Weights of a small transformer language model: MLP 1792 squared ReLU.
Each number is 500 + 50 x the weight over the matrix's rms, rounded and kept within 0 to 999. Layers, rows and columns count from 0. Numbers have three digits each.

# layer 9 MLP down, 448x1792, rms 0.084, rows 0-410, columns 1152-1183
597400561511455481408491543466508471582447488545531464447443546455454482568506518470444415478522
451545545498477478482521489469501521579503490547504471580449470434471467478552506511533518541486
563471551538502586481490495510447488541548536501503437474498483540500516484507599471454501488500
487615435567497425457533442551522522518570555462478555441511477411531561480439511506499469524407
506498515557461561481551401542564430459518485507476609580534505506557540521570562498538478453494
467538517501551441530532525540465466485501577433587543582501533456517531561475463559424518555462
454519499529470566517549438484519503512544503506470501554476467395395497570518502575489502508468
463529460484482486563440466460499489434621557588479425567535459482424568520482451543402475550485
402515401512506474546523481530439529454522472524471482559430616517496467451468462550559503418387
548450443595457559421493583466567531512534512510576561520457492513406486430470491393526539450554
535507555461469454544503484656530498455392450593559529416495441488454598445486544537480498508489
549567458470546485498444393489471464495497491529491450483557501511514461468466496369509507521545
524513594556487532408514472518506540474468492486460533511527425550527552463457515491525400621441
495517468542513459573567528486470574439517497499499504521420545479504503496539536459582457446527
469453387477527572436472500614466487455504528460571507437485458460425531395511654461565449485562
610503451524515520475481454542366488450464465523570593496486549502419573490552566409571505504448
475496519465503491589498497455494583519496483507510469490423607504589570451486443495450427521474
541470465472475466485608490574466561405468487553492506547441465447469477526543477523519546456495
454491434508512443474529495627485565473625493477500487507485634521488644449558508548489530573586
487457527511490526467457533556475515426512520420537502449368505505454431538519562476507546511521
445443612446555461538573437473500511477493508491474459534457590502476520451498594552476507465469
547577448494508492505552504540479518541554448510552538422477444511563467531519557473515520583495
523440574505471492490507506534516482488445479433521638501556482461537507437508556479522464385482
495549587498430490489522523521460528421495571488464533484520500499465519494533442588494471592526
514504553558516500470509552500512461575578536541479475519496552494475486493392462513431409507485
484404550457586583481509523534479470529534463484434511478509488537534457518525423502446477445534
539540496529665549510433563509586487542551545514615587651514503554514499475535539497439492497509
590427366548486485502577428578494459478545528513480526503546496486435438511496457467399555410414
487458564465517560529508580615458496500529382522504464510413559532571495524557541552528439408519
471560612478474542514564542469436450477584527539504491524515441562420512478587487518433542511419
461515428674565510572518452510546461469464463504502495668431513586531456612539535535430496588561
493536447433525480409581469455481490487519442489487462501428450577474539421492463442440532567532
489569385604538421556500525459502469475560494509482540581495503593403536596488420460436539511457
485519356461476433379560438460537554628610530434428453418467555485483540427489396588537456399566
521478550577465552561499541520593553412576573437458587524521458529524468531496399525592513605430
529484469442500458484531378534445443497571517561483506422550535520549367433572466470552563520459
490541440512577535477570526583462472508573501532546543380538580470498467503535538456511535494420
467443539541489452484479505416504553494520573578367417442523534445529491426463534535466419463466
494489550520551459483473610530491415565531535458532540552577589495528535631483523487473519422520
536599498416468581469606384540515503559533582556516511552467518452390469574527465467525495543525
496490441541475561452596473487390485558453452558560571587526485531560549458447493502484505435485
552554510513555480521501470459521568497379423427495502570514614548421490460549505542561550537550
378507418498584478545527377527499512507566478513541536472528451568540485535420452478486563425504
544489482421534459546523519547523428579481472522385596520575455508446481562445460416528442536430
585477552525443559595599550488562432583507534525507505455471478472522445552616466530523525398511
535563477527458547461526511559582566397539504522407578553496527531487451502520550572537472498508
438434480586561540471516476466561519529467396509556541490586473527506536517444500561483483509447
557448503536502531511516513510496479513539538595490416580564543506600496494497491536543464466558
496473463543513527568541541517517503546403540605476602566474457478523433456548468586571461479471
449500531541595536516511489534532423509447526595503510471604520463568430540459511503520530583494
522468419470547543516506547549503444576576482504568592501565574563552582422537476403435469495485
478397525532630446472546475555539452470455499539503473581595342490537458473595531410498513593554
460496549546494385572545455486410514451538481493522562509521513501484458460511465506519461471511
475519541488529492444505446554503447532452506434526447511499538523550406454489470562536507525573
565493455477482458551506500556510505500602501433489439539550494534485480460513528444623537508415
491500506538497494529530477487506405485469471507550486517500424460500445448501546458601486489438
524488512489582454513559448485492467518490443418479547344515520538520512443479490619523565417511
530346463528547510486483566468490438518478492544487533492479498397529531614498550446494463519533
477601443572504455511495499432458455463416592395436584570543447539424463592470427494602545516455
529568490587471432506513542422507448549473504476548417387433579509498426461511472488530566560545
559576452410509467583440446480416521518535551488591572468424517541462556529457480515458557551508
510476506514416514510490501534572472545562505484525508526510573548530402523466520432592561534433
514493557514494525508445557550485390429471520461571570532454459541450525450484436484501380446458
640469530527554496447509387587441482468535465460565504473413468485476561543541474513485489496520
539544499456622446528485496401527401547480558539545436567585558489568442569480565464471508564436
493431409555446467504496449370505526566506535507454494481500401530449573522466413547524537516420
430517385528532573433448523509433480432458549497451447506571538526437355476459491435456470544530
512476531470572594463610444454507510552569500644524500439586451527642550494482537553532565489602
473466526500486453487510531481472484472499486493484479518538444444574466418471560538466547480511
561520435486518486413436516536507425494513431565517548446496489446491470416423564563464562576507
523479512479529447561617520451496428505439490505493445497437466566410589547448442434509535533482
389553518430536404437516444491480405468630479543487565482475500431482504482409477475491524594451
497504457453567482559439555409494473422473560633437494464424474512556501499411528574396529506474
479510425491570537560390604602566445449548527475576477546485494529603485461467531564411441498512
477521447524514400462386546465530519508514489556540506598495483503513439497500554529567499538578
480496420489511580416486455574489418474489489466610458493444466493524522461421473475455457472476
533485559436543492492533576566488490500514487500515520456609465456531469555576541483476427469494
501506444522514389532510419426510558538507433544516521535561559568453473426546364492502524463527
443550528417545432489546468470536546515546517484529545426533481476490531522473422470496483450479
489353430517521489540477524564485559506477446476420433584502513523496391499519567553406477573513
558461459432465568470501512513477520507435551551522565530465533498404513532576490474577513552549
444472572533516529562455496474502472483518544458470418344511550464494458551499509443494465474447
482516463560501569431501465498490514569529539552454495476525476554411428484542502547527426434488
448534505515464572509489553485560547444392477444594479484538506486487531506517457425422571586489
528551514507584492519458486386519542512485485517489408565530421424557515541453414581499469482491
479365623568442620506536442540392537564541540513493543528444556495545523559528458430463439449506
432549448480491512548529461565440547490462478543493486575419505474447522524483512453480506449506
592524508439506482446501576514561431528517517330520523523506501568491551470449429475514500402511
602487481558525517479546459543554516584504567492542572410505572507495496576436550526525474583450
482518542568511458516422513512537519525500545479528557483455502529557485430483513469533440474522
597510521436538507483578424456423492503519419496515546398533518444514453505425489491467538508552
491438459564550441555503455340528562528458434585529559470404444489485492503559554466526652526487
506456530498452495517553502506501463516479482504550504472513474523406462439454406507474440526461
382529512482543547536565488514561481539529427562466545472477497469523560440455528546449473477492
524529592526508548460622458527472509588474544531540554409493517529483453433459474559579434439569
552500571487419568494435513560544461413550465395428548507588474506529578620514485495535505618484
448488484491510501542468529613478530476455480520400560604414540486519362526476408421509433497445
442485615473497443404522412465504566490551417424498484564491439535532526563495516588592557547462
465542499512544571502478484584450489588545427550538431422491494528495457523431513485483437541428
519506476458525523384452551471558510452530427448508499555494549439494455414473453496483429503472
448423446647405591487584493525517458536503460485574535442472543552489465526544485538487573469625
569500542479460445580497494523480400622486634508483535434511373561545506564486543429595518525506
520493505503461521530514498420557493580471532510539562453511491492488636426584558457489487499493
498486449457581579468517508464496565565491530477510555448582524514508522475452578492533489456516
537500492460319558481573567513471527535564572552525529508550442517414391475444437507580533488485
538413485506565569460479492538534425479481498393502485534430447439432437486514493463440416446390
502467532498409472552455595553444505409439499555539455481395533504509513486558521479504577611525
576560486453534488404468425469395593397539422475532486426510566558603482464472514555451427581499
539510413555541515512505449498510474584452486519512526503590460522565454608444469513589469555500
519433576516501547468598496561453490494482507529614527561508538476493510480517444490518573526422
448546514499541473522567478582436544516557485508548484544521639456568432444478499502572538475552
510528504530607521504505569542426555504494509443428553555561512471508544510470450466469491517506
544573524542509478634438389529482469504584448378428444550517458512452534535535421502608425527594
467593463586557474540589413547576550519505525457532544385618522563530545570501571598488521438532
519534547510615508581498465515466490553439525551493488518522453537458469497390408531462518545456
551557492445542482517529493519439558568547536515489563584437461438347476454539470535482542517597
455541376570503538558463513540502528503559445493464488519512526529496601476543555491489526517536
528507505581440367447481418569446482506496529500464537502480484486504556426460461526596491442514
496458483545577521396529554503559441480540466499475476412468551419492583502487432477549507399503
492552492636496439514577489476462474515529515587516518577450473407588507544456441477456456441473
495519507425507544457498491465462502485561497465480530461456504550564532441540520553492483607509
559569539450531534484473521592535524508510509498450596571557520449490533473513452491551591515508
435564461531438535524509499491493440479413492413445532476513534460556545466535441505504474521550
559494514478484427487564463427487512530460509455554422441514642511615402416495503520466427472439
441469418518555562443422496477490469557584498505527420403397578534558534517599517518482508491498
409529391430496524491498623509470497459502544532483572543491596578515474526485477481438519517561
569532506560473474508516491432531508467527500510527477426533498467495472582481504465542524629459
537614497473480524484481599447431480444422485566504530557464517479481494498540539547405479544472
438562519548536463498523526526480507461534483481567505473402487428506425646594528477535524434477
500507523485395535583512477567528437470479508494561576550546522541592487475474511560538494443491
428535556515590494491461375561503459515492533509577481558566577359473568517573565567481476537540
442359469447620572528518487494573557503601432498518472484427502429464483560455544529529517455463
453457487451439545415484523513510444465590507461471560528516481487441455515423540448586455519543
560513446484496484526567528446505491602604465531469464455530506608427489504498559521572487547465
535499421557526469626465469490485531522509524394510429442413516427445440466393531576544515453535
501503546386496572516521509473535554441401513551444503396552482493605441519525510547621497400484
436490483530512453531491502583549492502504508472463538533544524473456482514531506469550572551549
403534540486544518433496534555573564478422461500483542522501489416469489530568489529523564573533
453551589483484539470459493526529482488403586489528426514491544484362439455526471522474443542501
535495504487556413507493521502425493487548481513505563454468627416436501523554435532490537501516
463494443481488522538504514533534504442530552481469514434440597436478587441401496430544459461456
508460538529576433544561524469469507477510462596505455511542493441473511481536494471492449537476
539496471492576564574505412591499462455516579530511550523487418545501389491509460485542463465523
596501522457488386529481478462517495503444461478453431569499454538609406430506444465578379500481
509538398441452501523516443496468619404491488510472473493503478447503522461518523504505410475515
507451521521536497474568488418510499522374613499527486532440510467476550523444585594554478486365
504397434505424459514491538448519422551543511394430442482576487460549477614445464520524546487408
497528404472516533598512476556445551489413450521581556506435455482545492446437474485497519476433
492519495501525578475564511583567537471475519515422490498492518505467553533540440484534455431495
365431553584479526464555405459522541470526512427445494512574444495571540462492480535547428509533
473424510516426466555521475430442490541443522482437570468576542628482506506542430459364503504427
565501514390520549450473466483521580439492534476465437494578491485484504474531356492505550471497
545562537490466457427466447468370504505447537519445471541470448504650496447402546554496568566569
518539424516528547557525513560483538438519511469467496605460576547548538476517455518440445527553
470478465553479556517446486519495510403557485479454432599505514459526527577420521522463484520538
530479569497551499515514487437537487433567486500503352518456531550419563522502510582474498509548
444558459571494396566516474482553505641501486562518515556482401489504513609466532532538511523300
481468467519405462449410525531571525549571612539487502513507540484491553484414470505563430533531
548547473501489472481499485507479439453462485498459526444496600525483487550561494492609435629414
533421508491560565544459545501480426489510476407471537555562554529518545522519544573530453561539
476417511550502528553458450521487482422481460476474482531533488551486513544528476483446478435491
477557504454492525590597493468473499453451551520522501385438540501565411578435525478520556520456
503456519483446478409523516452513544579537509471521516509591438417503421571482504414551558511436
565586449506511450503484480484444450540393499528423531542438501495481457484569537470492515466546
494468440444515569537479508502542573495521589446461439407446504467509503533485437543448513447472
437466482622495541585427561428541522457587508444454566529596464511466469468474470465513521515486
497501470635456554454576520610466494584578508490516495509490425397501530492465500482542440422480
447465500447475556491465368495504412524521494548520409516447502431479481493447509409580393422414
488611545444539469487441496450562527484472511442449533543536520523567445494419397540479492484421
487522626459434525443452473552523487585572512478417578437487488498461549513509453568535422416527
522578444393504426377475577491445562476517517431454453442571502463550495462591518562494535511574
473481557461500584407472530572462497511517557404428409542499510447492446588430461576450495466480
485490540442495607542512523559446530517489518444500498579376463496440455515504443539378554410518
473570547432547571514535588473536485451464440483423403431477472412294509477486518555485474467480
526482532544495548424447435476454478486555531537547522467502563538422451484504533449477463335540
526478381561540516490466437491509436531519516507478473506493494467416421578452607548472536472490
525482476583497563589504505504520419513532362525559542461524480504577547537573491508522485515422
557543451491492500549529358570477474593443561496458479457478534472477393498520439519482473546563
442490417464514538533441487416528631398434452474390411511460509498496483496609443481501473457412
503411442545392462489475557528546485481500525534482505511477531357555484479503501494598632446447
472473531571610472530475573558477445517524438512481495483556421501489573470476580521495489549511
499467452473529455518565498476631592566454517643516536442560447490556527498555510552551506438500
478562453526529534438403482492489516539542559498446609363525475511470551504573469455509468551445
506470469564475482561460435490532442567543578508527474490457600559622509481390450492548479490582
514492458488547471569537519432508526529464467511482520498467448586588633415515543524517453474506
540705487476452496562410526463520561469440502555405480605508577473495439451453545558541454534454
418531540499589540560435564478458485422587467537460541541469463482501647464514567541584457532598
586454462418409518430431487521580418495511529518526520549518453575522515479535523544547394484511
464555529509621553540440454463634476508553509510421494511560517458570482516478509545433452473480
479557530464588477521410485493536514511478429501466423526401491478435621554468503448494481467583
470399381510554510433450534451544478551523586595597585521514510485480452508462433436523514442383
497571530529444534438496394515534494574495552473483487444500501476563401496566571550539544540541
494427500439486484498486400424491469540484469416490435397478566507490442440515449527485553556432
506441494507489518486491557457453548486463548528387515453571526420551481557580560600591578455534
561462436492479533471541450579486477409463566469496517519474540475426537578454523503465461524514
578478514542406545491568415451500512544495581468519466580485529481457523562399443476475548509521
434373432414525506509540434479517436473478566550505455482539390540492442522435460395511544505546
511496456424447433465440551483500531412583544527514488468464439458468480587489480446460503474443
542559466522489545461485491482668478424547489443586453535533483551596490571449598638446525458513
536568563388566517502460510493530501602560476433498547465495504498608503506518542518510578514464
515500451445525540529564498492585505506529481504445600481469470524484456503578558558515473571558
478503527504492500523568492496523506550618523537551451543450422510552471473519434455523476527523
511549557482461639459538500421478470474466550536503512474484467443422602589539462512526515581532
599467508543482555527429525610511471460515469379493508552500456601509469428544455473530449580464
526398411530554457584463506448471506439518521500467480392522562478461563454531420499535420508427
447529413482418556477408544484501484468447443508516583487579472475454557463394486539507545511539
488536479495518485504549384499466450512475521508564569604488484482461515504544431518489589457501
558481554484475448538528436472497520557462522466483476463502537484608505428591454313502486551518
450522557523380416579524465571456539536487484495438552412547415412565499479471498536530521436452
526456512504546561573470526552596524489489511553455453539485500424505394482511476415487582532583
536498552466511573502486510456465455507487595462491444500480501458538576457404532477507516548486
525481445517470492477453501590401477501459453498461500572427424482592485535535509470568575448482
430601530505499472472586424522535531430446526507508554622535511434475542496448521537551486520499
574445490551461529493496486580464468533493462496461516485588523529569563499522476491450468490468
605463449494505490529523528440588530542507486561468513509538564462464525405526504424477426495478
543482537533334606457561511510506499465488522419437495556496505512382523436576411444473533519393
496483421490467526559484531482525492521460481554544496498477520481490593481496440518448507558419
491523479502567405440566502531532529574492430462486454437519596515560454486518451491465526484461
471509499513484439537491436389523444579432539485503489467454570444557511418543456416471506502469
413516492515467489465460413463513561502481626477449476531470586494510498448436544437596550476460
541503586549524531456528608478435527475508570517547531562458463538521504499452522445500511625484
527537437501581512508451595593505450508527499495511504431575509493503379446461578512488504505451
504546442493570489593505499635541508431574592486529467491502514428451573542427498471469470542549
411568572479415530487472488550509586439454444542614641466500554587481465574571493515406487544567
531507442590522480471581453440548477483597495425548463462533505501455536493369494484497378528493
456587470497610497428473547570472470486485490489550462521456460603471494509447469572520559479580
486601510484440465419545469493502467592412475371443436395562452441559485512438401480477564502529
438473417458592467476523485466538477520484498476547462472522423515460535506538471442524602516487
430613434493430413455530507517521496560497468540484389632554497489478431515534510589505486584497
489491534531474460554451578461596495529519580473449505526450477522584485492494595489440454464495
441545462504510508488470518477567572418445614569385509472469484409526514470499548449398455550557
417519509466478485564482443503505558513497558456489535505477421511604475500520513495619405389472
475417558556378470525559495434463532504414509496537551527422397571516543630544439472502498504514
482437464445536497473440540522487504449535507413542569529570502580446449562467484509554485493516
590475404638538498454461478598499532609565448467466605559468473569555453531561463438404537503441
500481569582434455531527534482472538561484541452455450504451549591492540516561465497567588431481
532555488535389472560510478502606543536520522517486580518535503513345452505468445483488460522464
514664559511460485488461533528461495569496532472513512463615434419595454471484380538471453502472
371428588484534321520510458511584470420532444528462470590463483481600497489452559432517443453449
478463540440462528488589505483467518494471541575406486500525540558542453502521466590398462480597
460537476460550503516432516493511484412476456562417531561522498569472500515553485452474466531424
563475526577391432427489489496466486456518529523465517540511552503538465484512499503537472511483
505536507454519522598493509490512411563540500468493474529538480517525534478500561588468472496518
472444501577512449520533540494590494547532502566511547551458490474482415458592456387456639503603
519521447486515487515584558521541408443527465484491524455488444562539555511625363455451502555556
384438571478568510483507454481482494505573523521524560379496387459513502506492502498591605571535
554562521576570497554536491418480511461522481654459522507547499486525545460620458505515573505505
544442588517480544535553560576533479448505496585478433500574506472426452373466445463557600486460
427455585422496544543421521623489499562455552519445459401474480513495488495535457560409450557464
521500659531521472465442495579502487553491610447516528356526533468441600445529512479476484435452
536534579446446443488510537471524511489457575440487396394505457348467562549531466411508627495472
542412520516509431429486492454526447576479512503551442467468481548569423405432476454508434497494
483508480585485540512524573443552480536416601455501458437559542505461495481463524530448474502486
554522543610522472558462474539498539463411507515503527527463461620440372467484480487460529459506
422519514490474526495472454524411497538459520518547483493515543458519529483453504425461454537517
518594453505542429531516585508495413382559446479417431461473514539492560578475559544528435555445
483562471474388608492550470550448416536490475497476538521533506457529522486558472475549479575483
490494537513444561532527619447529477547544509497469421494488600622477586476548501550520554546531
471465563460519438453455591536572405446506476469484486535534553554441520561480579503431517551490
556505462474630417498521509463480528569526585557528535443549479501523438458480525522509553529557
477564496516483546533466550516420519444408496496471462541471464506596393556499537470520518561546
428520531527597471587472503610560519576487592452471409551447425544544517501424495590573449494423
415493470531531502539517516485535508468511415509467526475566532510590519441422509610472433505456
526506413533591564426506505513448458502607505484527566506457444479548517563457542589507532482500
387463460446465440446506445458503467441506493537457676519442493548540471537459511557541488513524
416466476496399502519504511495524509484501496482573479537484417521507469449399459481574519462488
483614465515404541503559525480550485491399542505487484494442451505539511476500487546495524435611
502500473433614447493485489633475524463457389520526495519491536445486421481559479446509550497455
456556439440391438542452488414508541495517511477513467652462408520610473597477548447525576506487
470501477452529471375537533483471459534547570420505523493531491489449469464401495475506512566493
480502485411518475500504472552436497510570512480456650571423484520496506388437506531499462560594
498511479434497449503542467516518540413525461565444581474438460463490492509583472438465492521363
409460517491491502474550594435521496543405559454496574564440509491538488587442503519375506442467
541551398490499498461480477496517488413398482447535459423461540488530567525488512414520436542436
392529447538528444526428509464528546463517575537465420498477533532497513484542565518527482411493
540461510532537507477578523475549464443437520499503494403489520513546455454533505418508516547588
533515576519412606471531453484529541547472506477536474510503490447572528433550538490432484492625
499557514448478526523502445596477471446531454573505517533440554531521485439526467414432513543511
455508551516490466542507559573503465632555436488427487506419495471475501462487569556518508589420
414474525422495486438509547515544448430567499529435491497456485428510508468497537469456451482440
566423473607522430505496501552479513456417525475590497505438464531555561538540524603506430568464
575615501418496516530445499504514483501501529476510531585437440490488497562556588570455457568444
484400490533523474479541496521462465513458479499561531535554550500500551390460470436495531385536
489543441500538470530629549401424452545573469477508520397434523472430500540547547554513530491544
477531464532589510451551571457475488520429471500434577476491530506588587485453516458469509528582
456390427527436421521439519527575479513543550357516529413577574495522501516539567512597476423451
459470477515475565526557479574446506540471437484584496470506482576499533477504557582484546512504
444535536515430420491564485614429486345506544543533412522477479567439539506518470429537466522523
561394584506519476425551504482485530480513426434506520488573540558661455529412504509505421442507
491417445550533545463497496546520448501512513558534466507488589472437528433490512518624435421486
503538539460496496578469494428488519540513491503562438545496555469557513523439428432502475491495
468533485456479455545455558450611494518491452494552473488513593452557573444539517409525475496439
535460468543560561454537503405538462541472467484474466528443535511450650590565449441513467451525
498507506437461511552492489502537457486491548480503477490444478498568489447457557450483515493602
476554521472528446546474404428426562481456478479526574603565536549466517580514506465562414445493
429391453540435515575572410529449484593547489473501479543580457576562462526372454447408515517537
523416471443521564487523500603511433472576430493544606462446474462482424449572518444588471596434
593470574458551506565499586505460481512493530519483443541478573509549472453406465485506522418519
543459463455509595566593524595476441509473540542413474545509574536490559466540469550441616571498
606509448498445532542490534541461488537400534453433483584441545482490514524477432466501504466483
442641467515513474485399502558500394549470471483483519510543473588426489539572477526558461495602
433488492525517399434533536409504568519425476493514499529575483600523474513416553447428554383529
474500531464441500558436512500490443557495550540530533524447492535597391490560614548608489456567
570458497503431525633468445464540478458553549594459571430571498481507518485398522548535447448478
518501437318578485579537554508544462527625542521518510466541490508505515497495513570451467441533
524509505541504573520439470541416473559479502430560604504484492525591445542399459421489522528369
555364533502534524526500507524481490409484531476539453380570442459545512429573486541506491488509
322512482494514570424561465474598413539578482511482553586446504568514523523557589541436456496590
420541497446553483585501476584477551551546513320436469506523616509580616520473467556503519528547
496403419580500514526493448521476564411497523472363519546424562531599449512488460469460488439562
571611504446514399543461477468451546494540481575478483577492556563557482445501469484531486497502
461429416525424488528514538467523484444544471504519420531414512562422503516548456549503447533550
505568528586566415424561473580570522491519542573443515493430470527474390487504470517597533483546
423464490447533477447453435516460484411580528552454532573497543537477457652393486561512429552487
594498379492564496493519536542487453549475443540405438504570493547493554549451448438504480529412
538473484582456494563536575548515473529548500512516482483579513491447546530604508542550507539496
482449632529470512577473419531600497491442507487431420486494520532556576489489543532487597607504
468487480554443364482458507626456493546481464532492518486475486401543512552475497530429471538547
445504513547487495518568482534478528548554508512476564443462514575497583463563524466467469502533
509557493475489442488471466515552477616500637488499494513502517458479597480527552553548431504488
388521390517407446457450473435480485557515489525477482520511513493468472538472485553521504443497
528492454533493415569550469475614577490488550513496504603472472400474436493590410490504417499511
453544474463479571476542544506535566455469449479478524429590441679525479445523434544528490488545
476553485516473482467691450509498495492416432496489460489535459504603472508552451640446531434502
550461442482510429508612471463433452531460527501484485596501541421527464431468440516359470379500
486402538570468538536441460570506442447474436441428451489443516536380479575542644553564419621452
598545525475607392447560544657480590449456494484579501478640459466567520568510432537512522591538
508576461495582568495499544597517441520510549501576482470519452450469552465503566430594469524589
509523514522551504457549478502335559479448559536410629569624435547530533491415463403350403620473
469546572540605580503567541582452459552527479458465425459503496550615521444647575441522552509492
462526428528507469428540539459567548436489467491415403534459523417468361503430476488509506495597
473532526458448503438484583491479397420511579442476495419438419429553544416524438513493440582563
545486541500517544531468480516486561480511471565564503451582512505510525434496449472444496540575
503577485488575590484457529501490507478499504475463518536558428467523415471504404450573433455494
450501406437535472552392423462492435490461592436513594573627521533555548490571527536463557506536
542468528481565497505567552499468500464489561449520510502548519527475520458438554490492517463472
520462465511526517460465461600407558534527550443459514543507557480566505546550493565475467548465
443502479555532459464514513518487499512581562489462419490469586442509551539400462453500556490562
533609601442399450507495524445499535440531518522492447416558442529450461534630528612488516471564
523571475511499451423451487572501494479499472451473551519514554542520428520429513552460489469557
595571465558465556522549527417565525482478430432476595528588563526498504559579435504525409539487
538523505480480477457546559463523420433601543532471573533504401465393502576498484527558556552409
495417416478590580527394488498564467521558455413522516505522563451487598468417462477405522603529
555465500541491441594428469522450540483446571480499448530458437453477469493460514546356423483628
477515530486490457391488455564558481496599458493503463456499564498506464507498492540576502462468
447576437602514577471566501459455489528470485527570488474506549452514492431450505435486548548477
478484460493484493420429513550570479540448441509495497510486558415482444416589535538535386399492
446505469443592502385413426539538494541508526473474417517454456431544557514487519545386502581486
538427595596499498501497468598515495562486588587449498468516529501535455469509548556599516482453
489538523419551495420467575485474473461414474525464449501567640464479467560494438520488518460419
561474450524390473486556431545558428452530533592588557435571498397492431538534530468508482459575
510513574465469423453570474502517494444445512474607509441548625440501547434524522485602480550434
424531526461561416486530538419566456429500483560492497449566467442475496507437506477515454535534
439461515506570523577498438600538563492561649502451529537548440453536345458502512455386550554475
458595362551362551489461458587559433567512510493459506585509518511504418372470547476500499536519
481584511553504573511566537448533456453562538449474460465532427514503489586566433430483477491478
581475540517456579459475485471515508553472430489487570545495503527490543459483487466480521605494
571550463500455588453492470404429553477542491507500507526521543529512498523439532532483591557450
496357618430497552507503542449477421513502487499490542383446470520447555422530545504518476507501
513508502463548447544564440452493466503545578542353480440556503440463507499500355473537433502490
395470532559633446466560569586474494488438490441505559578425516492504468546564534538373540528513
550482541530461466537535504570536553404500411555514512424548555506497507459488468420430532499568
630564584647547514540494499460367489477519465443591487589488557549536442562477553449490470597502
464490468524542535570500482515623531497483511519493623425449422438365438517490516503436522431510
498508458539491494416531634488532456546453538524483433503440515497521513374558529397512461530500
420443450469549527534409425545523512476477483480466524506511447514480532439424528570537471532539
447443569537490476499468501463494446527543553494437600518463479403490455473403521428545493473547
483594445488510570425452431484465508478537480532542578552554504491588460475489486550380503417555
468465452474516487550535434601497599438493478468563447447564482463472493502497537521452404490519
551479427499391536527508503539540534464507517517519444492533546424498363518614430505488530421516
522461522518591475519520579474496465517477455505498497432403518553527513527477480442467535586557
455509562466538542405598505503457559513490546499448555544456506474559456462544409447563475482516
481496484466520419516472522483464516541462532530528460463490475495396477428575498429449502490477
510518527482394444507495574491513472447647481510569525398459496449499532498492554438467532476578
463557539520496506537441474492491542485412485418428587421537514449588456559487595518461527531597
545501542557469468536565488567418460524543517499476543657562623511471580479549483512593383569544
491574480495453461514458507561478483494551484535427480423447498462553601539506550435495411465400
438473503479479562554442506390455439492399528503472539410458585550312537548424559512376451475492
592489605527480545575545447622568496463499529473480505516508525474436515464482483579477609566486
542461414511506471476582521382499492501457482428583471578503484513402523574481460416377489536597
580632524502505607590545532442465526514473534562502532501490542579470496521498528507450605393480
505555477539534445378513521524406508608450482388490513529464519532470460506515496514530438502451
446609503500490474532581475469450420483573399475534436500567497441541549465478465490470575493531
469447461541494520576492495469429454549503436520494482529553511541459457448422507439515511525529
484488507520491486563608518524515442519465488473542579442508435553585401568595525461417518459609
489516503481583514526505457517547548528555480591471564448543508511531496518541526510486511467544
610590601515506497506505480542581541471386479417555503552549578496511516430560449459524502530456
564402439479538543475503553492467489505439450441486505513517484493476493483441511469461541478440
515480570448486539530541450544531412478489529467490500520479525552553552422515525538447518528515
529547507432504514522505537566439505532431440429502512604463553472520523562402477563455511476472
422438541561468493473503497433521480519467535503446550537465606555477442513428497480574484519513
548557517466468464490579436494446547494492552520519518525567415465371364529372585475543409522568
571499549506540503410527464499513403461554381500403555512531472554543510439505531416460479483466
461499497382507556384495511446487416485567563471427523436520473578530478614532528483535469436538
550562524549494407531483442534536434593494504479601517596523470553552409478509643498442512468480
519496562442475482505549521433466549471416629494486473555488512547521429561498465425422519492503
581502477529527497529516475571497450596484516542504441470511512485477470512449507441504479489499
519449547461393520491493547495509507509438532510443521648454512544579467528599521552454402512449
442549461393517529520434515414524426533516538442469449475529502427544487418476429529608497526510
493417477454406473478559469553613571530495437539523473547545378496382548439416368442461499467534
477549526496544612483475580555514399490585579503553498550451528400501376461552520415449412421529
399457454526523384505491520521483457537391558432465511461540530474447409469471519490468395481584
538552491513443423530535460490501462495549478472543575465531514539447565479507401466441525463585
341560553537492564469529492459505482499581562430407465519467514516500510473407531481480495402496
573462457583489419574548504467393489412420542458419546530511502501555442440461483541505474528482
573597603575565390553495544500431499536449556592440480536499513475578496498530521544469521511494
508498554501499446521478488575513406521469527516481541560429523518579568507573594592479502503489
517462493491464469489444544496423458494563517547530471548592530532532581478475490467446513531487
479592532514528532521467461489528614475434572472556403525515537506465498589541391516428504383533
419500596541544478530584462390414512483409517531504522492520486464465525514443462503539524538539
444543473497430506402509476573525487489460527473557514489597605474456523519479529498497483550512